From a checkpoint of a small transformer trained on Wikipedia.
Size: 15 layers, width 512, 4 heads of 128, MLP 1024 SwiGLU, vocabulary 8192, 108M parameters.
Architecture: rotary positions, no biases in attention or MLP, embeddings untied during training, shifted keys, hashed n-gram embeddings, an embedding shortcut.
Training: a variant of Adam for these matrices, 822M tokens, 4291 steps.
Each number is 50 + 12 x the weight over its row's rms, rounded and kept within 0 to 99. Layers, rows and columns count from 0. The size before them is the row's rms in percent of the matrix's.

# layer 10 attention query, 512x512, rms 0.0444, rows 428-478, columns 448-511
116:57 38 27 41 51 45 32 43 39 74 49 57 43 34 39 71 57 38 47 57 51 41 59 45 60 72 67 44 36 33 46 43 56 61 52 45 41 37 52 40 45 46 51 48 54 53 58 45 59 34 33 42 52 39 72 38 64 29 31 52 60 59 26 33
111:26 71 49 51 28 60 84 62 48 44 43 50 57 28 41 43 33 35 75 40 47 66 60 64 44 59 72 68 68 43 65 66 44 45 08 47 52 81 64 54 54 33 49 29 26 67 56 44 65 51 41 58 53 46 54 76 59 47 77 35 50 30 42 43
112:40 52 54 48 48 43 70 54 54 57 37 41 51 47 43 55 44 65 56 40 32 59 55 47 40 58 65 62 68 34 61 61 44 47 30 33 53 55 64 59 61 43 43 29 53 78 56 54 62 26 48 51 34 46 60 56 56 65 81 38 48 27 30 37
121:36 49 52 45 39 38 66 38 30 54 45 55 58 61 44 59 55 59 60 47 50 62 52 46 50 54 66 49 40 35 61 58 68 47 49 19 44 56 48 46 55 42 40 53 45 60 50 37 50 27 54 69 44 67 52 68 61 41 63 32 43 35 23 40
114:43 32 43 59 54 41 24 49 46 47 58 43 42 63 53 79 70 45 49 62 65 46 56 53 45 57 17 43 33 51 46 29 61 38 61 33 48 41 48 34 50 54 54 58 49 26 42 51 61 47 32 29 48 40 49 44 41 54 36 46 61 83 51 61
111:53 49 32 50 61 49 29 58 49 74 48 58 51 57 41 61 81 34 64 45 81 39 37 42 58 38 65 45 47 45 37 42 58 52 47 65 38 48 26 43 29 83 42 58 45 43 36 59 48 62 48 35 85 38 62 65 58 43 45 50 45 66 42 48
139:50 61 55 55 33 50 71 48 32 58 45 42 58 56 44 48 43 57 52 42 44 54 30 45 48 52 72 64 49 47 62 53 59 49 40 47 51 65 62 31 63 38 56 55 42 45 62 32 64 41 58 70 14 59 35 61 53 49 59 46 45 41 46 53
118:52 56 56 35 21 69 50 37 37 40 58 32 46 48 50 64 31 39 57 47 61 67 54 51 66 49 30 41 47 33 71 59 57 44 59 47 54 48 55 53 32 41 36 69 63 63 61 50 55 60 28 57 38 33 35 52 59 26 47 71 49 25 47 25
126:50 65 53 35 27 87 59 40 56 45 48 52 46 24 32 38 46 57 58 44 61 36 28 46 51 44 57 42 40 42 36 60 38 42 50 60 48 55 49 65 34 40 30 23 54 53 57 44 41 73 36 62 48 32 57 80 56 42 62 46 24 33 29 39
117:52 47 33 38 84 44 46 44 63 43 50 35 51 53 62 51 61 66 69 59 46 54 62 28 55 36 40 46 72 73 68 27 40 69 61 54 61 31 34 68 51 64 66 34 61 50 61 44 27 50 59 31 55 62 42 18 58 64 41 51 49 32 56 62
111:52 34 36 39 69 41 32 52 44 47 54 48 36 59 83 56 56 49 69 62 69 63 69 29 59 55 49 37 48 58 47 50 34 42 67 60 59 24 32 51 47 59 54 47 61 30 81 54 64 54 55 41 64 56 60 39 47 70 28 49 55 53 51 56
132:39 66 46 65 66 46 67 68 36 51 37 54 72 43 43 42 53 67 41 51 51 32 67 31 50 60 51 43 53 72 51 34 58 63 39 71 39 82 63 48 54 62 64 35 39 40 33 53 55 23 42 44 54 55 51 53 62 58 44 40 35 56 71 68
126:43 37 46 66 64 37 27 69 23 44 69 55 49 59 56 59 50 61 65 73 44 59 57 50 48 63 46 41 50 59 61 35 74 59 52 44 48 42 42 49 59 62 57 67 52 42 55 34 37 46 54 53 67 59 19 35 70 64 39 43 64 68 50 51
209:54 42 43 46 77 23 31 63 54 43 70 42 53 62 57 73 46 52 33 63 46 49 77 44 44 49 32 48 51 51 52 26 51 67 60 62 60 38 56 58 39 52 62 57 44 41 57 43 38 51 70 35 65 69 46 27 55 73 43 49 67 71 56 60
111:49 61 43 53 32 60 66 60 32 56 32 34 53 48 33 71 64 77 50 44 45 59 32 68 45 52 50 45 18 30 59 45 51 38 42 33 44 37 49 38 44 50 49 63 45 58 56 42 61 50 46 52 44 60 51 62 50 46 68 26 29 45 27 36
107:40 56 52 54 45 43 53 64 42 61 52 31 35 33 32 64 41 48 40 40 46 51 36 70 73 38 41 48 16 38 33 50 61 36 35 43 36 54 54 17 47 54 38 60 30 57 39 36 65 71 32 83 55 33 55 55 40 30 68 50 25 57 43 61
121:49 37 55 41 41 32 42 42 62 57 65 45 28 42 79 65 41 55 52 57 45 55 61 47 39 55 41 55 49 41 61 46 45 52 39 43 58 30 58 46 35 36 34 48 41 73 43 52 53 41 55 57 39 53 55 31 48 53 65 32 65 53 35 64
128:49 45 48 57 60 44 61 60 41 53 30 37 61 39 38 49 69 52 29 64 25 56 48 54 53 52 40 67 50 72 57 40 28 57 58 63 52 51 59 56 48 61 56 44 48 24 73 30 49 37 45 47 37 61 38 61 55 70 55 59 59 78 59 39
122:42 46 61 57 45 43 43 47 23 53 44 58 60 66 50 63 43 52 53 56 48 75 51 55 69 46 56 68 50 62 39 56 58 51 43 23 43 46 43 50 53 25 59 42 41 54 49 31 58 37 68 69 20 55 28 50 38 39 33 28 59 53 49 51
112:46 63 49 57 67 45 62 45 54 49 25 68 67 69 54 63 63 39 48 41 54 35 49 62 41 45 54 58 62 52 49 61 26 55 59 73 42 48 45 61 56 72 50 60 57 33 61 70 73 26 56 21 45 57 53 46 39 65 38 46 56 44 69 40
089:57 48 43 55 45 36 40 24 43 60 48 52 60 57 39 14 48 43 63 53 61 67 60 45 52 57 40 49 46 52 46 47 47 47 27 42 44 60 48 60 39 39 40 50 64 52 36 42 52 42 60 49 56 67 53 34 70 12 59 45 53 48 59 46
088:51 47 64 50 55 56 49 62 66 61 49 52 40 60 61 52 59 61 44 44 48 36 45 49 57 53 44 39 49 60 50 56 52 56 33 47 53 47 34 58 52 61 56 77 46 36 51 75 50 45 64 45 55 66 55 51 38 74 63 34 67 53 42 61
093:41 52 63 72 38 43 49 45 45 40 52 44 32 39 43 54 47 43 50 52 29 55 46 60 42 37 51 57 45 37 64 52 62 51 19 18 37 44 42 40 38 34 59 48 48 61 48 38 44 50 41 56 67 65 55 38 51 51 68 47 50 46 55 54
091:33 62 50 61 45 47 55 58 27 58 49 48 77 49 49 46 33 43 55 61 55 49 42 61 49 43 38 48 44 50 47 58 27 54 48 56 45 40 51 49 41 59 55 32 34 71 40 41 30 53 36 66 40 61 23 40 36 25 53 38 36 59 57 52
090:65 57 55 61 47 58 72 71 55 45 30 67 55 63 53 47 67 41 31 56 38 25 61 40 62 51 62 66 47 66 47 52 49 37 72 74 40 67 58 66 70 63 50 40 39 57 60 61 52 41 56 45 45 71 39 58 53 57 48 46 54 47 43 38
090:53 59 40 37 36 40 42 36 16 54 55 37 30 42 38 49 41 48 51 60 32 67 64 38 46 55 30 33 23 64 35 41 35 44 29 56 47 31 40 36 63 37 44 61 53 52 53 67 33 61 51 66 39 55 32 63 60 43 50 31 44 45 35 50
084:45 82 63 58 69 56 66 55 50 35 38 51 41 40 36 24 46 55 50 58 42 69 68 54 65 51 36 60 59 30 55 46 37 47 67 29 40 29 62 42 55 52 54 44 63 28 56 48 29 47 42 70 55 32 38 50 61 65 46 43 57 52 55 34
084:26 56 45 47 70 58 40 63 61 52 39 47 59 48 50 36 28 50 54 56 48 42 51 38 49 67 40 42 79 53 50 43 46 71 62 44 54 44 48 71 66 75 40 61 67 50 39 65 58 34 54 22 75 56 67 25 53 58 62 44 47 48 67 58
094:50 49 18 59 45 60 47 51 48 40 62 58 43 45 15 35 37 36 44 47 74 46 58 45 49 60 53 40 63 62 66 50 43 68 44 47 43 62 62 46 40 38 37 32 47 53 41 43 40 60 52 63 62 23 60 63 64 21 35 68 52 46 61 47
089:43 58 46 54 36 58 46 33 59 27 39 46 65 66 34 44 42 45 45 42 44 63 61 64 60 61 53 67 39 27 55 51 55 28 62 38 42 53 30 43 42 29 56 46 59 64 40 63 33 54 34 46 42 54 40 28 50 34 41 72 36 38 49 57
082:48 56 52 49 43 66 53 55 51 56 34 69 64 42 43 58 57 65 50 43 63 56 34 43 35 51 40 45 48 42 43 57 65 58 55 59 32 45 51 46 43 56 50 37 36 60 83 57 31 58 41 54 58 37 55 46 46 46 30 59 43 50 54 58
093:48 56 54 39 62 39 59 52 55 39 60 78 48 47 50 65 36 36 46 48 46 61 72 56 56 54 53 56 45 51 58 48 64 46 74 57 58 81 59 47 49 56 41 61 68 53 46 55 42 37 54 58 50 54 26 32 63 46 50 61 64 42 64 59
090:52 46 44 36 29 55 49 50 41 68 64 46 44 55 53 52 52 51 55 48 61 51 44 52 33 32 54 43 61 58 43 57 46 52 47 49 72 27 44 45 29 47 42 36 35 63 29 42 43 55 37 43 56 59 49 56 57 39 39 59 57 45 61 46
090:67 44 43 27 52 26 64 61 35 56 39 50 62 60 43 33 53 49 67 22 46 57 48 55 44 62 40 71 49 47 42 44 47 54 51 55 59 59 66 46 70 65 37 49 59 31 62 39 65 50 53 55 36 54 51 45 65 43 62 29 47 54 63 55
078:44 46 45 41 57 68 53 43 50 43 37 52 70 38 27 46 70 55 69 69 70 49 57 56 48 53 45 43 41 46 63 44 50 59 69 84 40 45 66 51 32 71 44 47 70 50 64 61 44 49 59 38 73 49 58 71 53 44 51 56 45 58 49 33
084:31 53 54 67 32 48 56 56 61 51 53 54 55 34 67 36 59 64 67 38 25 38 50 41 54 75 51 51 72 35 38 33 51 54 51 53 63 75 47 74 26 43 53 40 57 53 42 65 48 35 44 56 61 66 47 44 45 69 40 53 39 46 57 42
086:43 47 64 49 47 39 47 40 39 32 68 31 63 39 65 56 57 31 50 48 40 43 71 65 72 53 38 66 35 58 62 72 51 42 55 44 31 65 44 59 55 33 47 55 42 46 44 52 51 42 62 61 47 32 32 62 31 41 47 59 58 43 53 34
085:56 57 44 67 52 62 51 33 41 56 47 54 71 45 63 56 44 37 49 64 46 48 65 60 45 54 40 69 53 57 43 47 36 59 38 54 53 48 55 34 40 77 56 70 44 47 57 46 49 57 69 58 50 66 53 88 43 42 55 49 53 55 68 28
081:52 41 65 41 70 38 70 42 38 47 41 44 58 43 56 70 31 40 47 74 36 67 67 46 46 46 31 64 52 57 45 55 23 35 54 31 47 42 47 16 63 40 62 59 52 45 57 46 32 48 43 40 63 49 36 67 63 50 39 31 57 58 45 51
092:53 49 41 29 57 58 37 40 52 39 55 40 40 61 47 64 30 83 72 60 64 81 55 41 59 57 49 26 74 43 48 50 66 63 52 71 45 42 50 60 56 64 53 43 58 49 54 74 67 47 38 47 58 37 55 62 42 67 39 39 49 46 43 36
085:54 41 56 54 65 40 43 42 30 66 62 40 55 66 56 49 53 62 53 39 24 60 52 58 71 48 56 53 56 57 33 65 34 38 47 44 61 44 34 57 52 73 50 56 67 44 59 43 52 55 49 59 46 47 60 39 41 59 83 28 40 37 40 54
087:51 64 50 34 36 42 31 32 82 23 45 57 45 37 32 72 44 57 49 44 43 61 66 53 45 44 57 41 66 36 47 56 59 67 53 58 64 38 47 58 50 60 42 26 49 52 53 76 41 62 53 46 35 46 48 65 57 54 34 58 49 45 44 35
090:52 40 64 57 62 73 56 66 36 39 51 37 43 54 41 48 47 51 40 56 74 59 49 37 62 71 41 42 44 58 44 33 70 45 53 52 29 50 41 48 37 47 69 64 53 41 54 38 18 41 20 51 48 47 44 32 46 45 45 44 55 34 48 55
087:61 28 62 61 60 45 43 47 34 50 57 64 68 55 42 40 76 49 58 40 38 43 49 39 60 48 39 54 39 38 46 32 58 57 58 65 44 74 24 60 55 63 44 44 59 55 53 46 58 33 62 33 59 70 26 76 40 58 54 57 60 47 54 62
085:43 48 20 73 55 42 30 46 37 52 47 72 57 33 49 49 64 16 60 71 45 48 80 56 55 53 48 44 44 64 58 37 49 45 51 61 32 49 30 65 67 70 36 67 51 42 52 52 48 24 80 46 55 50 50 50 61 39 63 61 49 48 58 75
086:40 68 64 14 49 53 53 26 42 56 46 51 48 41 48 43 54 54 52 42 35 64 44 65 59 46 18 48 47 51 72 66 39 60 25 38 58 16 52 66 55 41 54 47 39 60 64 56 28 53 48 47 39 42 21 53 63 57 89 51 51 30 50 68
086:44 58 39 46 41 38 43 56 43 41 39 28 56 56 43 48 60 42 37 55 44 64 42 52 60 59 26 34 40 49 49 47 68 47 39 51 61 41 43 55 63 33 62 67 48 39 53 46 37 70 56 47 36 28 52 53 53 39 51 59 68 47 36 51
080:32 40 50 45 53 51 55 46 42 47 42 68 62 52 54 52 61 58 57 58 51 70 59 51 41 56 45 58 42 34 35 31 74 65 48 42 53 69 65 49 30 45 64 48 59 35 47 44 31 51 64 52 43 37 45 52 71 70 53 47 68 53 71 56
089:36 52 77 54 39 65 58 42 41 55 47 31 55 63 69 66 65 60 58 47 65 64 55 49 61 59 51 54 42 35 68 45 63 59 38 46 53 50 51 45 45 38 51 56 50 53 42 66 77 41 42 36 38 63 41 49 47 80 54 29 42 54 32 52
096:45 58 59 49 55 58 65 44 49 51 57 39 62 38 54 46 39 38 33 47 44 47 41 57 51 29 69 56 49 20 57 47 26 38 26 30 65 51 65 45 48 52 60 34 59 43 49 36 51 56 40 60 32 39 55 67 40 46 81 29 50 54 44 51
083:51 53 34 46 36 19 66 65 45 35 61 66 48 36 46 76 32 66 54 37 63 54 71 41 50 47 53 55 39 34 41 39 56 47 55 40 61 66 52 53 64 38 54 59 42 57 15 50 55 64 38 51 49 23 65 29 45 34 54 48 41 55 44 48